Weights of a small GPT-style language model, trained from scratch on English Wikipedia.
Size: 10 layers, width 256, 2 heads of 128, MLP 704 SwiGLU, vocabulary 1024, 8.3M parameters.
Architecture: RMSNorm after each block, rotary positions, no biases in attention or MLP, tied embeddings, normalized queries and keys.
Training: a variant of Adam for these matrices, 160M tokens, 4874 steps.
Each number is 128 + 32 x the weight over its row's rms, rounded and kept within 0 to 255. Layers, rows and columns count from 0. Numbers have three digits each. The size before them is the row's rms in percent of the matrix's.

# layer 2 attention query, 256x256, rms 0.0625, rows 79-127, columns 128-191
102:095106115135152108105128098099140157144158178139128047165164125023106112123173096151139146125092149034114134140152093123130127176142086097161122109142137135117114062123101136185139089115199182
098:065144142121143120187097135201141173116125093110115145105109132123099164077088167071158107133120098206091103116167147038171102129121111137133099099139155162143156155120116125102126184189079149
105:152149168158084211138129143158161120126105086121126103139123152106129107110122132109168064179158120104099103135125162154174080139148112087090087057145116116082096201171089167072053121131112096
105:159165145157112186175110167160149127125128097089151156137150123195143125115099146132142089169106164140120136059109166131109117102111129158084119178110143132094088146134117099122129185101089108
099:150117144085144130136080123135150179145152163093134139164135139074111118067108143091136196127091153163132155170139133131157196121180141190090137112141128151165182146097110107131156095122099136
100:135166155159117163133137122131146082122134095089068142186154129158169114134102140185113112131137143130142102115109072116123078168143061093110132155122109113138123149134096159063060156111101107
094:095193095076125155172116116142121184121152136079162100157119099134106095116115186118120123099109098092130118098148122128137164079159063204190089133186177107080165113142130173134143120148078114
104:174133146127121189130109119120151146186086163127161155158144140155166112146134115093162126129111132193154196105088148069181076196153130103123163107114135121131086167116128131113078172137095141
098:126130146148076134152052181137174139140187132131159158140152121172192150088090182088114135084105135152091213134121112080175089166095110153123138121210137172091149165115147111151159091123114140
097:124122044149083072153152116068107091118123155144179087149128129117089120166149094151030119105134149079120140133117121165115134125119161068155086112108106180141076107126141160181196119102190109
092:134185179114107168189128131134161161143138166074156156157153105146131119100065186101163138075130102144100164081104113096147134116133088110140139110152138136139140164114122112163131184161092208
098:084118092161094159146067141175118154109107094115114152149189130134165156107096155107139085134146184117103152168131160057161116089116061119171066079152191175124151099075111138104118119117080149
104:131169112092125091107129121135191154168129156062151154184118106059116129130144104055169137142131142170137158240136123171111131166127133119128178115099000116144114136119071116148159137116117148
104:076084101154106083120121156147137115160156129136214108167134143116116152134125139164078109083169143098086175196109099140184151139071143124159152084147130151131108067123142126164139107051152173
104:141152110125155057145169162097146093166069110109166143142120132175098151172115181107122117115146054123129081133100083139142140120126062082134191109140125135177145140141171133161121063162122115
091:104172124101170097112155102120103165132128127182128094137083158143109107155123122105148147138135149130180090150141202125112103159085170106121109098136093127098117117103184132151120135166133094
097:134097208149125182179142153172105154179094089120115193102080113134118158088074168091149129106133146152112120114150144105140113103110142129098136127117153161119108129166079155118123189176093167
098:124129065091090120112097145129140120151153138092122152158130107148108103098084093083130089182106079163109193084081152135150153089173147122156134151131157063107209186103079173127150114100134147
103:165128105130132154090192082154105076114088117105110089130162133104109068172197071145115135116133130101186119145123175136100205167155161074125100139079115141104031158116188119152119137148141115
100:066128120175137137072063132146121169172044133129153150085158122096152129085155123127173109198169207149120175145086170084160068102126145147095098077140159144133114121107143087116106154104076195
107:107120164127104132121083158132182172151136138151168145151184118098173090140092109119165138108078144116078169131122131054111123087149106147168141080160139101077118049095137146130091077129148186
098:102070062127161112060124137086149134164116182137153082112138140061094111105169078169094125142197131076105093174137092159091116158138115069168148099093108106142140120101142127127094124047119145
100:156084120108168171077149124151107101145119170187176120121113177086150134137118080162174126167166138111169156150076142123102107136112119133095114169089132105106128134165119102091120126105120123
102:099134153110128155123125133162130134123171146109110140141134105072108088105137088152109105102085159103125164079133070200092187085136155127131144155073166153130125073117124094236167095115169107
100:190126134148085201156101158146122110129142075126133139147147169181152124127092167078112085096116164113123116157136161141194091178127142163071125078180188129127175139177084139104138119160095171
098:112089115178120114155098193116145157106180157170103065174139131088084154179132137132090128158146126084066081099125113168098129144091101152129117121137161126118128101173210167097184088175154114
125:154078116153146112096127146166139099088136121139090077094081112122102104174184097144082148149165131103153112156101143157081157134150110121113143126093108164096103123171187126097172145120153095
096:154142141147063097140099122127119106123101083131149149129155145158098157112146166117057158145143145131105132177117135148106136180158143192096129188131133139070120110090109106186234126068094150
088:107066149148111132132089024117165158114167189114199157131158135058125139148147143179130151106120072085099126133153123082111183132183096148125115130114092149102125092173116113093108144124165124
098:109087136124095122100087068148126152105150178086125116119162060054074115103125108141145169144160130110102153197126166115124159058146069163159112117136164136082153094071135118108153126127106188
107:121128133074114067165142103144119127154141147171114155172129116123110138120105094148127176103033122161171190174108123103104138111135119150068093199097144092101095156102182086208162111161180140
104:134129112127117081162117190050186071128123115120105122142099155111090170108081151137115147101101105141123107124121069175101119144119163095167200152134099105141142179082159149145152121123161130
095:119151114113073156112097155116122102141121144117105144155080104155149136130120120123138071182093111182140089129162149128116117185189149141178143139153051085078096215077155112089140131151149088
105:138183104120119148126155108116078115179113151144078122140198156183110103127136153186130121098137114050090021107137068150185170139135140101139116145182142142167076183123100091191130151128159118
096:118067095090128098105132098134139161124172085147157113139168127070149149090119084138124139160086159158124176175125155134124164118122158153109156079159108126115199087075160138102124111116162145
095:083076105158103130049093112157161094116131106129108131082091096173102154126142116133177118178228035139105178120148136179151125101134159131123135155122131144137144188116126114028063148058099134
100:084096180142105107100103101191136123150105100153172184083144099112115108153141139127200136106084153143102142158208176086137169163077123077137130063123084107127080124089102087082114166166153162
108:168154145140146190121145115145102091126054147129177124099120155112116135110113137089116134148197168115140114056102166135102113100172133184065156130114119120146163139186117145071126184105092100
095:104148082156170135117142159114155117089075148136125106064185126170122093120103169114108046155109136159152068056115138088152073115119121070132165086116196169163133114151145121090083112169130126
106:121117152188116173121067181142135153129112104141168201111132123072144142086113094094184126163156187145123155151100146131108082097148138183085124102121150114110125096162078149086211107147082145
100:110101095106092093164082121065122107166163138094103125144075144076093115131132095152162175128175149158142162139166117111116154152169178184113081141067189139159136161146144187183166131088115149
093:123146156111092136078115174150147195116161108081072130088063092127129099097174182082145079126150154140094099111177176160172095060084113108127179060125090129090095122113091160099129147164098149
098:210157095179126134161143115101101082181161119093133147142125130174150147125132146192099182104157168110163125070045099115136187181123147160137110165126137121163144130105215107163114124103200081
097:116085206073098141140143149128122169145101182139144114103134168062102144149088176130091116092075192092113169128147130091147149104065101166080133112197198128114130074038106136123134083166152138
107:201172128117159116134165129166105123125083108180190135166116146172152140143104160143128166064103134089169097135077097069145144127107135135087128139135157185185111113154138119172141088175143106
108:136140149104171137144140122152135148138174146106159186135143125140123135112106110084144162106115087167195202115122116170049134090114118140130134154074057079131166092142098097107128127114124148
098:119116102049119088166151111158077119097095157104095121189130088105071092176121129188127187139108146119151091119163147103101154091118105211078114141155156126092108129046139084167149150192125127
099:129109123122205122145125162095175130087146094115177100126098109102099146082109165100103144164185060184152171105076109202139132079156087102147147151126149112200165127163139142137130126089112123
101:132159163120157128124095168130180115124101111111214127144127132125126116119086118027137113181115077146136104130121097164121113095091094097108181122178078069183177099128127156091101106119152158
# layer 2 attention key, 256x256, rms 0.0598, rows 79-127, columns 128-191
094:115141107154098112149118109100150088076131168142134149171177075177071104234122105150091115126141135101199150168093132177081170166153147100091101165162106132142143105157120132143088044071127097
129:116157137108120126122100079122123125159144120122173155123175110141166130075123171078139124141137097215080164175113124103174125116139136173168112108141093108200190103121139098186126143134077140
100:132114124118088143147142124150156146117129072152113151108146131158097143094141157191121131121122105119133112148146103146144077165110121138117088083129111165090116188181131071139163160128139120
124:134112163106146202101103137081118178131079116135126151099080171123166222049141201123174090121129107168102166134182143081167047147150115094148124108135141077183155173150129144210148213150092142
114:152107112078092147177123112121137126166203119154158135089126112088154155053075155087154164147156103202082170117180127131190115112136114163173121090097104135177165142113165106190128141081106173
097:079089110145202183134103193101133200148103159093147128078137129150123136068085130175129137127154158090132096109080103124159139143143098099141188115173175104103088148107091091120152164107141168
136:092171120093115132095067091115142161088168070117141188124072154187155140167114176123194134146141094154105165145157127100191114135108090136143163124082118127147163133107103186160097117137087148
119:156141145111127116146123108081134110138146063146167137138146147148133187050083159145142120068111155172163101165160162131177091159084158186095115139144087122064110132128088110178176142092106160
151:119176127063098146082112105118156135153128105069178154122123177157186149050063143091164100110130125162081100143178106103185137122111126152153155067130114136139157158075127155155115156094061152
109:110115095162152118144147161094137089132089140124075093131157136138124101187179067129158095158140135084173099076104118108080162147147076072126141129112146166099109124149113139086153095134156095
129:095151118111107135091080110139149136153137121104201155094118170146165160090119173135154136119164121147084122167157112133173136139138125143145114098174115067167160125105118114174119123111098136
097:089119134099104145114138114137123144148082103122134143165144155125156135053116174080144110107141133152140089179130102146198147132154201169102088078183148127165202134173101120163152167115081169
106:066104095193064130099157104096086143140111153123133114145207058132086161145154142211122186074123130139152138108149091135139120104167123140110115131155122096118155119123141121139094099082140116
101:150141125098122089080132101086121110134096139113101053195169204104148089167193078159161115071112117060150119126077052115116160158157140080157137114173103157144137090113132191134071066123129113
103:095110099126138103073146111154121146081188108132097160112117136092121100145160088116133158115116125116104135054123088137119124112123128099125116149110089129078074116118071146098150088113144116
092:180142102137073097149107123166110149116144101188096131128108134127144123131155075110184111158112103152108179133150153098156103144117110141074142117099147174149093099165151173162135174179115090
098:131127148125046118107090136155108130141161133151117155153098122144146170084086159080090127137120144206129149113151103157147119083130138214151086095144117099164164117148160044147151144121114150
126:117153161092118098113136074080119112109195175096164151116135168102144160054076237150131148140124108155122111138153130153176123107150130187080115085163110111138163148142119060152125111102126147
110:141096147155099119129129085117163144107105111188106129104131094122120082208157100132134118140148096119173145145129142130104117115112141127130176168091167197113120084179153152096157049201161119
100:162088149095053128170135120101114139171109111191098065153161108058127145101116155126123090081123122158160166124159138135112113161107162116131144139112127124151146140138095145186159202158136148
109:120148105108071140093092099120124131113103180114142132145102164117140099127107138099066071084125138107133059155201098156135147144105167139146094136192174152139123088093096160156139148083117153
100:190123121177090072152154101143106112140159144153117095105195104101097072174134088157125134132078133063191116152085133175061130154110104088103120191133155137126109116124145131120132138127172103
103:142107129173108077168150139118099130134080112156076081093166123095032118187135077183123128152153133128190140096094146164101145129086154102079155171100093152077135127129096126098075139166155130
104:158142149116137150168108117133098121111138123143109091064108100122138139188190136148114131156141110100158111092115137122020149137166075086142091145122123148099163157123153160112085137171136035
093:096134159159105195142149162125148153153155060132131203203146147092139134182118093105150152111146160110118167105116091121129097116051168168145148109148072168075163133139104108088154066117136151
095:146074157070147140084116134170110101055089110127097176138139167125110100154147131120106138158086134091135113126084146107084121144079112142125141148139112158137064149103161114093175108148095102
094:132097117106101081144145121153145111095054088149136118125106114134093117168131130096110141161056122121127123097131131147099098133112028107133214125101136154156084122160174198102116127169129129
122:128133163097122171129128138118167185115155115107137134172084147146150174071080148072182166111084118184108139115147123137127134101144079177117105090147110174114126126115134138134145156098072198
131:100156144089134136138076107135139136160155098076171154107097162201206160048068165092150138129130133162092107147135123080190149136109096144179180149119120124154177150099139153208144139118096169
122:091090141069098135102102064082114113150122172114166132135118174131163123065101204093204138118109080128130163162161157131133142148166110141181172110074144131150177114128119143173145170115125187
102:127060153126111133132150121139105111114154144177108107080088080109151107128157147123128161161161100176127150156137164118133169115136132140125139187100142195134116110148141136165132139122165096
095:133187144105123094037178130117065124077185113079114153117150144181121113122180159112124160124152116123136054133093164177101143125139140204086119085137117162077088161126157129115199153093081099
112:138155134075155125039169100133098127124138122124154136144106133215140123120095165106158145148120089135142101122191162085167078095125147112099158081074109111116131142098110153186146127143073133
092:095094118158183233142149137137116125151154158154131122103101126089092136121134059178127114142160145113109154155135093184090142094128172121138113175130157040107111097110083117137203100125226101
088:149056134105116127210152113138094073154133170127135100171125125118154127090095204106096151130092176093116131085119157109124180127126136110142112129108162120138150120135195133136083144118102138
093:153157167075160130118130088126147104157127155056196063102168180177176181040079175145142146146089142138140089117141116078171155141113130131109168116080118073156140151137108155148101187158099152
097:121086177151096150098085109076117079174131165104112145123154101147169154136100182101097120110130103122124150175140153069120111145134148169170088119116106124132174087171183126138156112165116144
098:133106063169134114196091129127149186108076089167130142159084149128132158191096097141075141126111172124147117111125082152115078171092126137179132142095125127201150152099092151120070084135128148
100:154135140149151086101148123143156110103122152157085113100153105066068110169122116089090108099181098134167148169130163113111116142126171106097130159165145158093141124149100145127185140176140061
108:113114161115100141090146087139055123139107144103102127168111123105154116133110158108105143080138146083171129122164117142139127158141151183145110041111088155104162151165151117103106182155085134
091:108222188101097143137143159114095099124103173116096119146108123145079071080128150102129112102104138171197058098144151175085149049141118117139153105174146143143134139132159096183150155097142135
085:106105072144148148070139104138099143125077137134094122187122086097109126124137139101092097094089096115108118107137089136105080117143113138133111109110144050105084157116094111054150120150133076
103:153160129088154127176135102129160128146157121152144130093043184152179116123097142150139091084141143177095115109140139110190121117103132104124182175075133106145129131146121162139120162121078140
101:144107092132133132176078144099094113135146154102127102173135141082161094185123100080141089123105081112123147156139095104030163143189176181152088109166104186098125122118177144087163168114117142
108:150135125172172141161095154130164132154156071144140146104141123115111124194110101122109089146161154132096165154097121092105147106114143126153132179140094109105128137127123121110081086178113108
106:068141134236127106110132103112088149118109092073123099120144132170132149180204181154100172095141156085146148149128131126101164145157144120098117134138085152152153135201129138093059088121101080
102:139052148066136158117061104057114151144148153143089129104087157094126096125162150095162157134127061159123222112131142102107146109155131128157168164089125150116171123136127140188191137189110134
093:100147144083139015141095103144160153126225136057127188110098135136126182095128182153126133120130168100108149080130156112133116129120097105117101118089155161161125190128128096154070161120106145
098:054165079160152126109111150154101109159123160041151152156182109086076145089101128112109107121149171068098114106192095147163123151135153113138095066140105110164095128123138145126081121071132107
# layer 2 attention value, 256x256, rms 0.0534, rows 0-57, columns 128-191
108:060113179137101191118134174142130185146113109105135111099163102077117160131139136142042169124188072148083099064167086165155127123143236085144083114135080150170158124131115119170102143135187103
107:102182111147140166098153087156077114097146113104150139135150120172129063137147050086183159169143135178135110200109145107149184141099091100141127156107088165193168142121178074105161176143126130
092:069129076184105050052126105113095213138123137170149153059089092126131156143128164117171142097152136082126119135175108115181066110158134097125143108060099134112123106112078127127169143124100094
105:104113090162154123059104063147087118132119160120086138100112139184156075134117095102192087176168153158143166136102159102160155136194076110107096086111063103096151158108133100070113136110138145
094:101082130127199118129137150202092170135094116123121143124099117055132121099143121102102201147168195132124070150132104123150096159117155066160091095083071174191133112092117124124135128156186114
106:131147126125200065085126094199149079124130163156047088103090142176132152114112110155127162113190114132131069170071147141141157140160128062147142125146161168143096169068141150101112094176166104
098:090162146175152156158110177120181125143111097106151090158151102046119112116133117138123052142084140113149131062137101117124084119177109116104133125097155156160118093145103105158135116054089112
114:092105113175155154179135188187132152113091086081133159074107143137111178105157184152174116164111165137152140085107102121102096113199090135150146126106042115157107122129149149116146094101088121
109:173069093176111171166141142069097180109169107088165158122136098142139144093117123094140185146104148143116164108123083091147126044117134199159114152148142100039103087108181144153093103118113091
112:108119097137100080095167162138156196140138084036166158090101103062107164096116153115101210122206114136135112108135063145159106090102170128185154138094107136137119133108161137176160124155146141
099:131128165080160130138088152153111122129095116102145101114125102167105113148135174228148112114132115083202139047147125186105141132154120111122142157148108132182119140149073035187130120081099194
104:198156131166103122092065109107140079167153150134104111129163121142173062121136072101178072169113145125141193122099155077123120059139090074145106142127118099048135071121112087098069072105059161
095:185126118129151138152133094183164156123133141176078123072142122132148165136153183155078055135138086162109078157157131153118122121131055121115092128151097120177167043162127091169059149129122137
106:140106089118138093159134148131123140135131177140143102091103171100121160127148113143045164066114128145106121097118093092170117150154209103107158169072175162112122121141145118142110122096173123
094:159097101115145174100073163162138149127116106153144076114146147155138129108150138184171115139136095072110131088147140073156156170195090092120103131054123103129127140168088131065169126142156152
098:186106138158163071121183080111143147174149137167152113095157078162147116107089111148132069116123173089118090166118161151183105124166066040127157130145111098148124180105145131118069089078159098
104:123172083111173108211148085183134136094157150161149133093127093147152125148158107112073103215103100190068119100106106151134149136123096070143101121152128092114114063114149114186027148098147116
083:175184154129093108154131112167134066078196117196164057160093054185105111101123136079105110163097097176103180178110194141154183211051091238114128132168132139134122109161169121159150147105102179
094:140155129093116136093032047152114122101135155094110147139120097166135090132149059094172106149087141131108128137112148124142198069159108153122113202184154138142085114049150156099166059135088194
098:173160123145121150118138120126127068122135135165153119123131162157153093152146115109147140137098140150151160099170164165103090143118116180096110151132092077115115097168143092138117098101097158
098:143137125172179119098180060158094116136116097107128125179154107195092089147124101176178144123151134119137119193097176152114178117143108054156133161144104061122132129100170109098085118138125145
111:101140155124117103083127094135140099096133199114119112150111134079131101134124115105130130149096140125110095121121143117173146153159175085086130136155178154177163186132105112082142168136159133
102:099106106163086150189173171107054115143104102127111166115184119168116090130153056153115108153146151134154143078145088151066142078156109122103118169119106113103158105118148097129098160055114147
099:140174092176111078120166099155114177093154169144146127088152115177130106149106127100042123141097111170121120150136162126191162157092144127088128072152167179075184144158162136112060181102104082
101:134099143121168121171167074057176129161094108109167120145161106105098179117090132150154124106138099097093161146104102130165083063132151082151133155134143096126142142142128206124068106125139111
096:102143164141122145086097160109104176101163110112144091155158115177116146115107182134086143066092125103116122165150157148192173119121152143104104093167149132132135159135087192108105162171097068
095:146131047147131110086171145160124130123113148163058164147067121133085118128193108117130193143122105136149107123094108092089172114129148141125144178123144135109106082102154139137154129146125104
100:091114134076130183147126169069108071087098051108143163168160123143076105128148158123143065155123116089156145122177118124155122161125079175093132149141111104148158145134095100142123191120075160
097:117106151091223198094060073069088161156128070055144129119161149123153102143090121134176091102102141110148167169139143078086149123149125206118166155107095128115085083139103112146156091163129164
098:130130145119074099110092088054125098158114153170082156191117152120098139141114123122145075113122103148102157206146109121135094141111140114098112119110196161095165103110106171121164185115083107
099:107132100164124157143156147085171211121177074111198157063123077103131168112094201150114197116188124145163136172104109133144112130112170153184171181115117135169098132145142160170128135178204115
094:137126088090093109030104077052143115165141144135104134107139135089141130099102122127101127093178142131149117108162129141142127132195141097121105140093170156081150110104143103111100097090088093
111:109122150100024119141141122127178130121111140140166086120157114102140144116116178115066154122147131128107097146194149158149106151094099152118078131108129151083166116184111147140157162078130165
091:069109155103167144183153148128178138123154113117186132148165138080173189150085127087101149131086140134114151083148092099120090121142180114153165128150142104147101112131107117136127109106150114
093:175095121134108147123137157144159066109135150140084081098126150109143118096120131107018152130166140153094081076140142119137095161112165125104133158108189122122090080145191082139109118148154110
099:127084070151142080200161092108126155134114183150138090170087152101106144109146140070100084163110152127103110090081073190118114073166111082131108129183117117076073166127150123129058111113138130
097:104148122137151101154214143112187125155100123147124139139103151053126189135127155117147200080203109123105106110098141120117056151155131163174111100160098137192132169209119190163106115178177100
103:095102152122119153087084193086126108125091107161116158162126178104134144138099192154112107142129118069186159149200176105133096143088112125065165133142166116146132137139064182154239183119083144
097:099102180133212071157097106184144150157092159102031094167085107154101158154154176145145128092109140074131112070143166161127119162151082156137154094125107097195081139117079116113116074141074121
099:119130161087120132114127089138113117139103126090135117125140084075112136099101122166097133095168125154154119135141142186167127124142183052127103105091121162212161105161093090142075116130170110
104:197108091119099113146122112138072096158121109138160122141102142132126112119143082135165149065123148050173162124180160165133125130120141125097142105074115084100045078100096074128195104091104151
109:093064128146042160151087149105093179104154169092089125156122121104138136144159166102106151140129119116143130066186110116125126138118170199124099095148142139126189117151119102144192149129113167
100:101158140100158230147099158166089132072088126083155127089104123161145126129136125120183132140071154149146170085149133071110140123113107140099147128104161104173068097092116136146196182124115127
105:159106051122108129102130124147095108158151177127082140071131110150177103108157081093134168174204141188165166140166128098104141090084129123153104116110096115100154116136143103118143158139143112
094:164169100126044110092129128114141123188144166145136148098129109128106101169082083080141139188176112116096174096076122106114152151138160121169121157129123153073141176118132134095128114121132152
111:118086108147121064163198207123152157092104092149152126182066151070087163111125130124091158080181126107127074140116112229103126106107184093098151105111172158143085155049131174142126107145204111
084:094109193146127133092135179130129128147090109100085199149166194121092141086094084161208122105108123082143149152121157126111186109208106112142144106089099145155127121109088153073112164124122140
107:098114057120081181183141079145122100110130178167165124162146176083124136123135141101124122170123098140103136168171132156152106141127120112131111158101119067107115123166116162141091127130174107
101:062125178144092131154112130175152114128110110136118152185085155098102115116186101122195094143111139147150142133133129191119148106159084159101154163100056108158073123126093158130153142091091142
111:077089107082063099097150158110113151168084132176131126168101203070103195100115200118100150094177109086129086127160092147137073149116193129134125098144153167158164155140077164134213142124143144
098:196161148103171112104158146109154206108146123138139115119142094134153105101050100142125161123055100162114149197162133109116091135078180102095140141138174096140126091114095132203090098176096152
102:075116110127069059124151150149102114162096136115089168196099159052140155094118142120083161096187138123106083162135124211153095103102154099100088080080159138146138128105088153131131150131157130
113:076092135122066168128119146089119135174144058088146123142124070083132115111095133120095127169152170143156202137189096142142099043096131156143080153091089146113131071132147150167194140124108153
107:103169157115133174093121111149166186059116133110125128117151155118097097122111111114128111165070118111152121135115126151149209127128127156143154108174139119136122177110102190127124167176156092
098:171158079139140052116144086089151146196152167199129115161135094129142114154061082115127122125135125112133150122130115111103063163207145097119116120092097100084137129094110094129099104094130128
096:097144146168155162118099121088078121130142124089072135156138136113164075117122143160184124162115178085156142143107156147082113118198039166129071115132076062114110136160081108093081100108087164
099:130080098109162132125086138074114102147204133101064111203171162157125073090107063149123118143142153121114121154114106152174131072163162113111089114129147107083140084139125120111081139133152123
104:117140121141115109155106078154105147133165135128110144176106138118128087138116064111133075125106156116125117149108120174128171080171164141121116094181097095106099082104107118135058107112121135
# layer 2 attention output (transposed), 256x256, rms 0.0454, rows 0-57, columns 128-191
107:145138139093103156133183154134151149148124142130127075136188095146085119129075124178113056096125137067108112216135143156152141169105106142108106103133085111155137112071176115116105126121154100
118:152086120162139059095118118132138104187126050095128226168117102117175101142155137112132127147093158165151123045173102092134103093111121132155084103093098067148107141082048144161136192107134124
079:170133109099115140171163170127156143141149091147098159138122133130085164157131131168096143105099172164137145142161185099096143137106141154086152098161118132133118155112135138155161117135116130
101:145163135097104127140094119104131159127093064107093180132116155124148161176154186123127137132126157178145116098157156123143116079091132141089185129144141127176097185136104153187128139146105130
099:179130083106126144105136132108112173138150152119117133107154105167116126156161069135132139134076159160161181132144168119151103111093105093073118161136118102095132103101112137169119150076126123
096:094162105132105119129087092137091121095145155022181109082130134118140112086153149121181172120109094141098150141148103143138147095094136181112135157087120098102164094150140170125107167059083143
102:134142161096168174098138134111103137133136129198136116129138094157108099148097085148108085166167139135136090092119152153174119199121124082115120093147108127094129085142120037132094106187175131
107:102191134113174117110130127144125168110129129140152083115121094110143099099162086075172086143172172120148161114154169072123108156107126095141119129141120192164170118149180105128104127100162081
116:096088123139191104114148151116142127142101131130087128194088120099168127176067090077097108114162154076130147195065127100041118093231192061171146124137083172209146203110131118134134073140099082
090:163102079127160177122177159121148111147166124168115161146131090124074124164108112177096124116108139096112171187127143126061141108140150138112117118160128128152122179069171110171157065131108123
103:152178116137131112135159118096121171139152121152129131137181069162122094058109118156117065131158132151092101110161136132211146143088087163078067125123155166105151142120128060074099147184158117
105:155162154126157145133083119126175094126122094122085149132093151151163129120112127104129147213149133116136077101079140085127141125143164146122172108125123128146116164158086142172106092141110122
095:145181139072099127136145120175170137102107099115137124114115152101059153143144136178136090162155136159157018107129087133136122142051195113158194086156101111146108087110118128089163142134186094
095:070100106097084126135128125132123186107123196080183102167145089117148113067092131136140162061124090119147125155089135151089127127119096122145143187139080110116212084129158167124099092092081148
089:134200115075135144173140125099132145109117118166090083141148144114101162161134107104096186136132110158110101115121125128149125129134105106088096195155168162138079107099105166172197075159148093
104:133173073130115133116132114149094090081069107112132126089167106120093169141190216087114142092132131135147042105141171095144164132107106188063102099133183157110068109148067094112206167129135096
093:094131080114107107071072120117136121149118157071156113133120131148136099083111099132119111130146118103128106162116036138115128122118168110174128129114089125173191138089120132125090140118160166
086:109099183154135078116060113137141085162130141097162108145096166139126122097127145094144160173134105123101043083141080122125118139143140099161089149126130149112111118139094090121140119153175147
091:076136153141129126097054117158055065157156125062137151111054163116160138063144174129137162155144113105077173076141065142154111067128145161174153114092105126114152138165114112123105147098117131
107:093165183133114140141102115119139166127061099135141119103136155135143143106109194107174058164198122140113049094145121118117129127136107098130104101128152162127108139148086083083131110181157136
107:136152073169079087102114135148101135120129110118120158095179048122172101076241178124161142114104156173132135091170138083141104090086119167104140178113196138142114164137110149121145214106128108
119:151092150152046116110074113110063135143101116117186137103162122171120110107136173161141151073098120068152142100140110175215175119090049199108154140119079091091133088151135124122161167142090116
108:131130134099173186125119165184169140162115131156061130144121140114183135140149072144102083155129141199146177124120202109160142092118111147096192087143111145143162171166084079170074119151103142
092:108106130123104056091062133164115112170101136056169097132124145115124103107141148089120126121146122082136073142135126122108104153099134127145105161160117092140111133097106106107181169137127124
108:137112051161103132147176129145121117105104118152134159125172140121124105145163173130160164045129114116143066156110152128138167175162166168133173102077126147132123089133151092142169114130102083
088:143112147113128065147139169125091074160114114130091112111143128128047126203148150141078167106129119073094100185132117164141105151151165118110125109173149097155050164120142168154193136152161098
079:045137132118089124105119110151112166105115153072168083131113115120200156115115148120152101145147120134134153134110113120123118100126099138157125145080082126109206111152141156078090180105127149
104:200101152175139080115165134109139152162117099185084163140189106087165133145130035110135098144137167155147120130124165111152105184136165112167130097152163175119122179113128082068135167200152113
105:130152174109138112177152140132107126168089058147113132130125145074133149123073161112133088203138150134094133123144076097159123133187150080147075106085160160155094083115107124121095113124186081
102:144046161136071122149124121147098119167121138176155161121102165145125186139127112192094205092116104125162111109096172127119134149129107142152192108146091062041138130173130177144196128152065151
105:107087071113180108115193160164159083165155122143151150151092140061096096136114161146123108091113116116108175189135123125016110139134215144163067098100157172184115179059151110125145075103168125
095:124097139101109138163150127137104119101124125130130184142083091138085164177105145187107156104110118124122110111110137142124128103107099158108209142152090059104109140164124140156134088080093115
087:171096117099155157147171147113171090131107110170100150147121132144081147134114109160086137144122117119126077139108155123090118123143138103113124117173144115131086170122155134151170067151144127
095:124079137169180146113185149023114138088137163183126158133122139133106128160055111152150149100141111120131091199088102141114151103179150034152141090093106174152124098111170086127108048158120129
100:102127126139071179120115120116144179070106200099171067147183068151083145117115147124160138074128080128139064068110130159075144111097111100095123202128141146117139096142141127094156074091132136
102:122146056159132195140132124090109128096125129172086102098112159189121159164083161139058065084151157105198158177106126153128156124128131125065175090110119175121112193116114089166120105152096169
086:213134080138118170182166134101180143097119119163118150125159131127075134158134124106131110079081167135143132132124141123132155133118154105100116135136125155134078093100155133167137099102154126
107:169122186123133084127174112090128180132089124178107130082173149117135160183168084126163148176129109167109091142149180126140093196129122105132123138156160163065118083148123139048163121184159122
103:151214148143135146175125110105065154111142104145129121073141157165053117131116150117143104154156140120125117122159108139215128139117111086100124107138119172121114061136165089124133167163161076
107:155105076107144143130169122185127115095118144171151144134159061168099129102130133178134128122081093116138092119130162141190127173091073147112132116109131103083119075158137139177122164043165103
112:093196149136113170199136134188119105073149108153084148105093075149143145092159158117118170182092069188123139110123157120157143101191019118077138150144213153044159108150104125119123136127106131
090:157113166132133153145174141094146138151143108167087143180100155141086147186097114168105138093110160136146142121124155142115131119141127124113180111175096134145139165110133124158144064166117107
092:127106178116143122097145137109160177176098135116135136174119117113182102125121073078154157147129123178104129074148129174174116137108110090174116125078110160097171076104134123090108127109150166
096:133132138147150143154164134147175125145134101113086153176079133132120143204129134133132135139105146178122148128131154106063115069132150140119172149150104096143114180115103141179132115120085119
093:105080111119175132108098140118143046126150138097108127141101184130180134093076134102072146076172086087111159155083144091072177078168165161146154149123130133184114205102154132209102091155041176
102:087149087139090151101139142134099138092176216106135085096147082127129120111157115129148104113119091142146187177141160143101108138113098133098104161115164114089157133158158106087112160099092157
085:186172133092133160169149138146104140125136123174133122119170085110133132147156057140124177136090168159134158123164169169205174150105055159057112111125151105119121100171157151171121176119111100
108:134105118104133112119146145120143138143090111124086169133104216129165136157143163147121129108132078182154157131120119144084133130110175115135189062101130146163114157142104119141112067139076175
107:120176152088125179166100167148102122160127125138124123034088188140136164123137120160148067196152114167105152120151125126143155120103100073130145052098162140120132141147151078140118142176153196
087:187100113114127139181172142085131116108145128172084184121134137150067166174130107172098152096100136137142169147122155150128149109133122118092146128174123120123095136118149143161155081131105145
101:126106123103111096152139151127133139148102130108186085159143168131114128078116157083119138133157147056097065157120124113121127158173193094135053117116117141171096111083136135110161105110172117
093:187129104121088166164167155107160152104142166148110158122158081170091151161174110158131154120067134149166117136127196136135138119106067138074179143153099077080132118155162149178123115111097138
096:133102152128171169116201167128134108165128118158095193169105139147113143209082117180134101133117144130128120143120157129074094125159156107134168109129100112154106185107132066150125082171117111
109:144062152119121079088091160149068110195106144106130113098113155123104108119106129151115135115138129066083175145141035180153114122102164171148093124153144082164099164104155167101153187149187151
105:089142112092123135137091133117109114103117099137129152139118169148155145112121177134071166110152121151128092124109133121136170114160140146106150147102088123128128120124081136176148112126085147
087:203185151097195118160108121113121135124128065206097148118128118149104143098151126112091124186126191136146160081137087107213155141139121109096108097124155190136087142143097135182103116126188118
101:097119135147100147172129157136093160116108166130137137142130145168129143167116120197148135115091146137150112144101117167123110090158156133141245141099095080138137173139091117207129095156080097
112:116135140157064084133081196169086123201140128111091116097117163165145095097150120130101116091110162107153170137161110126176169116128146130103180076121099104152159173130093121165052173132117165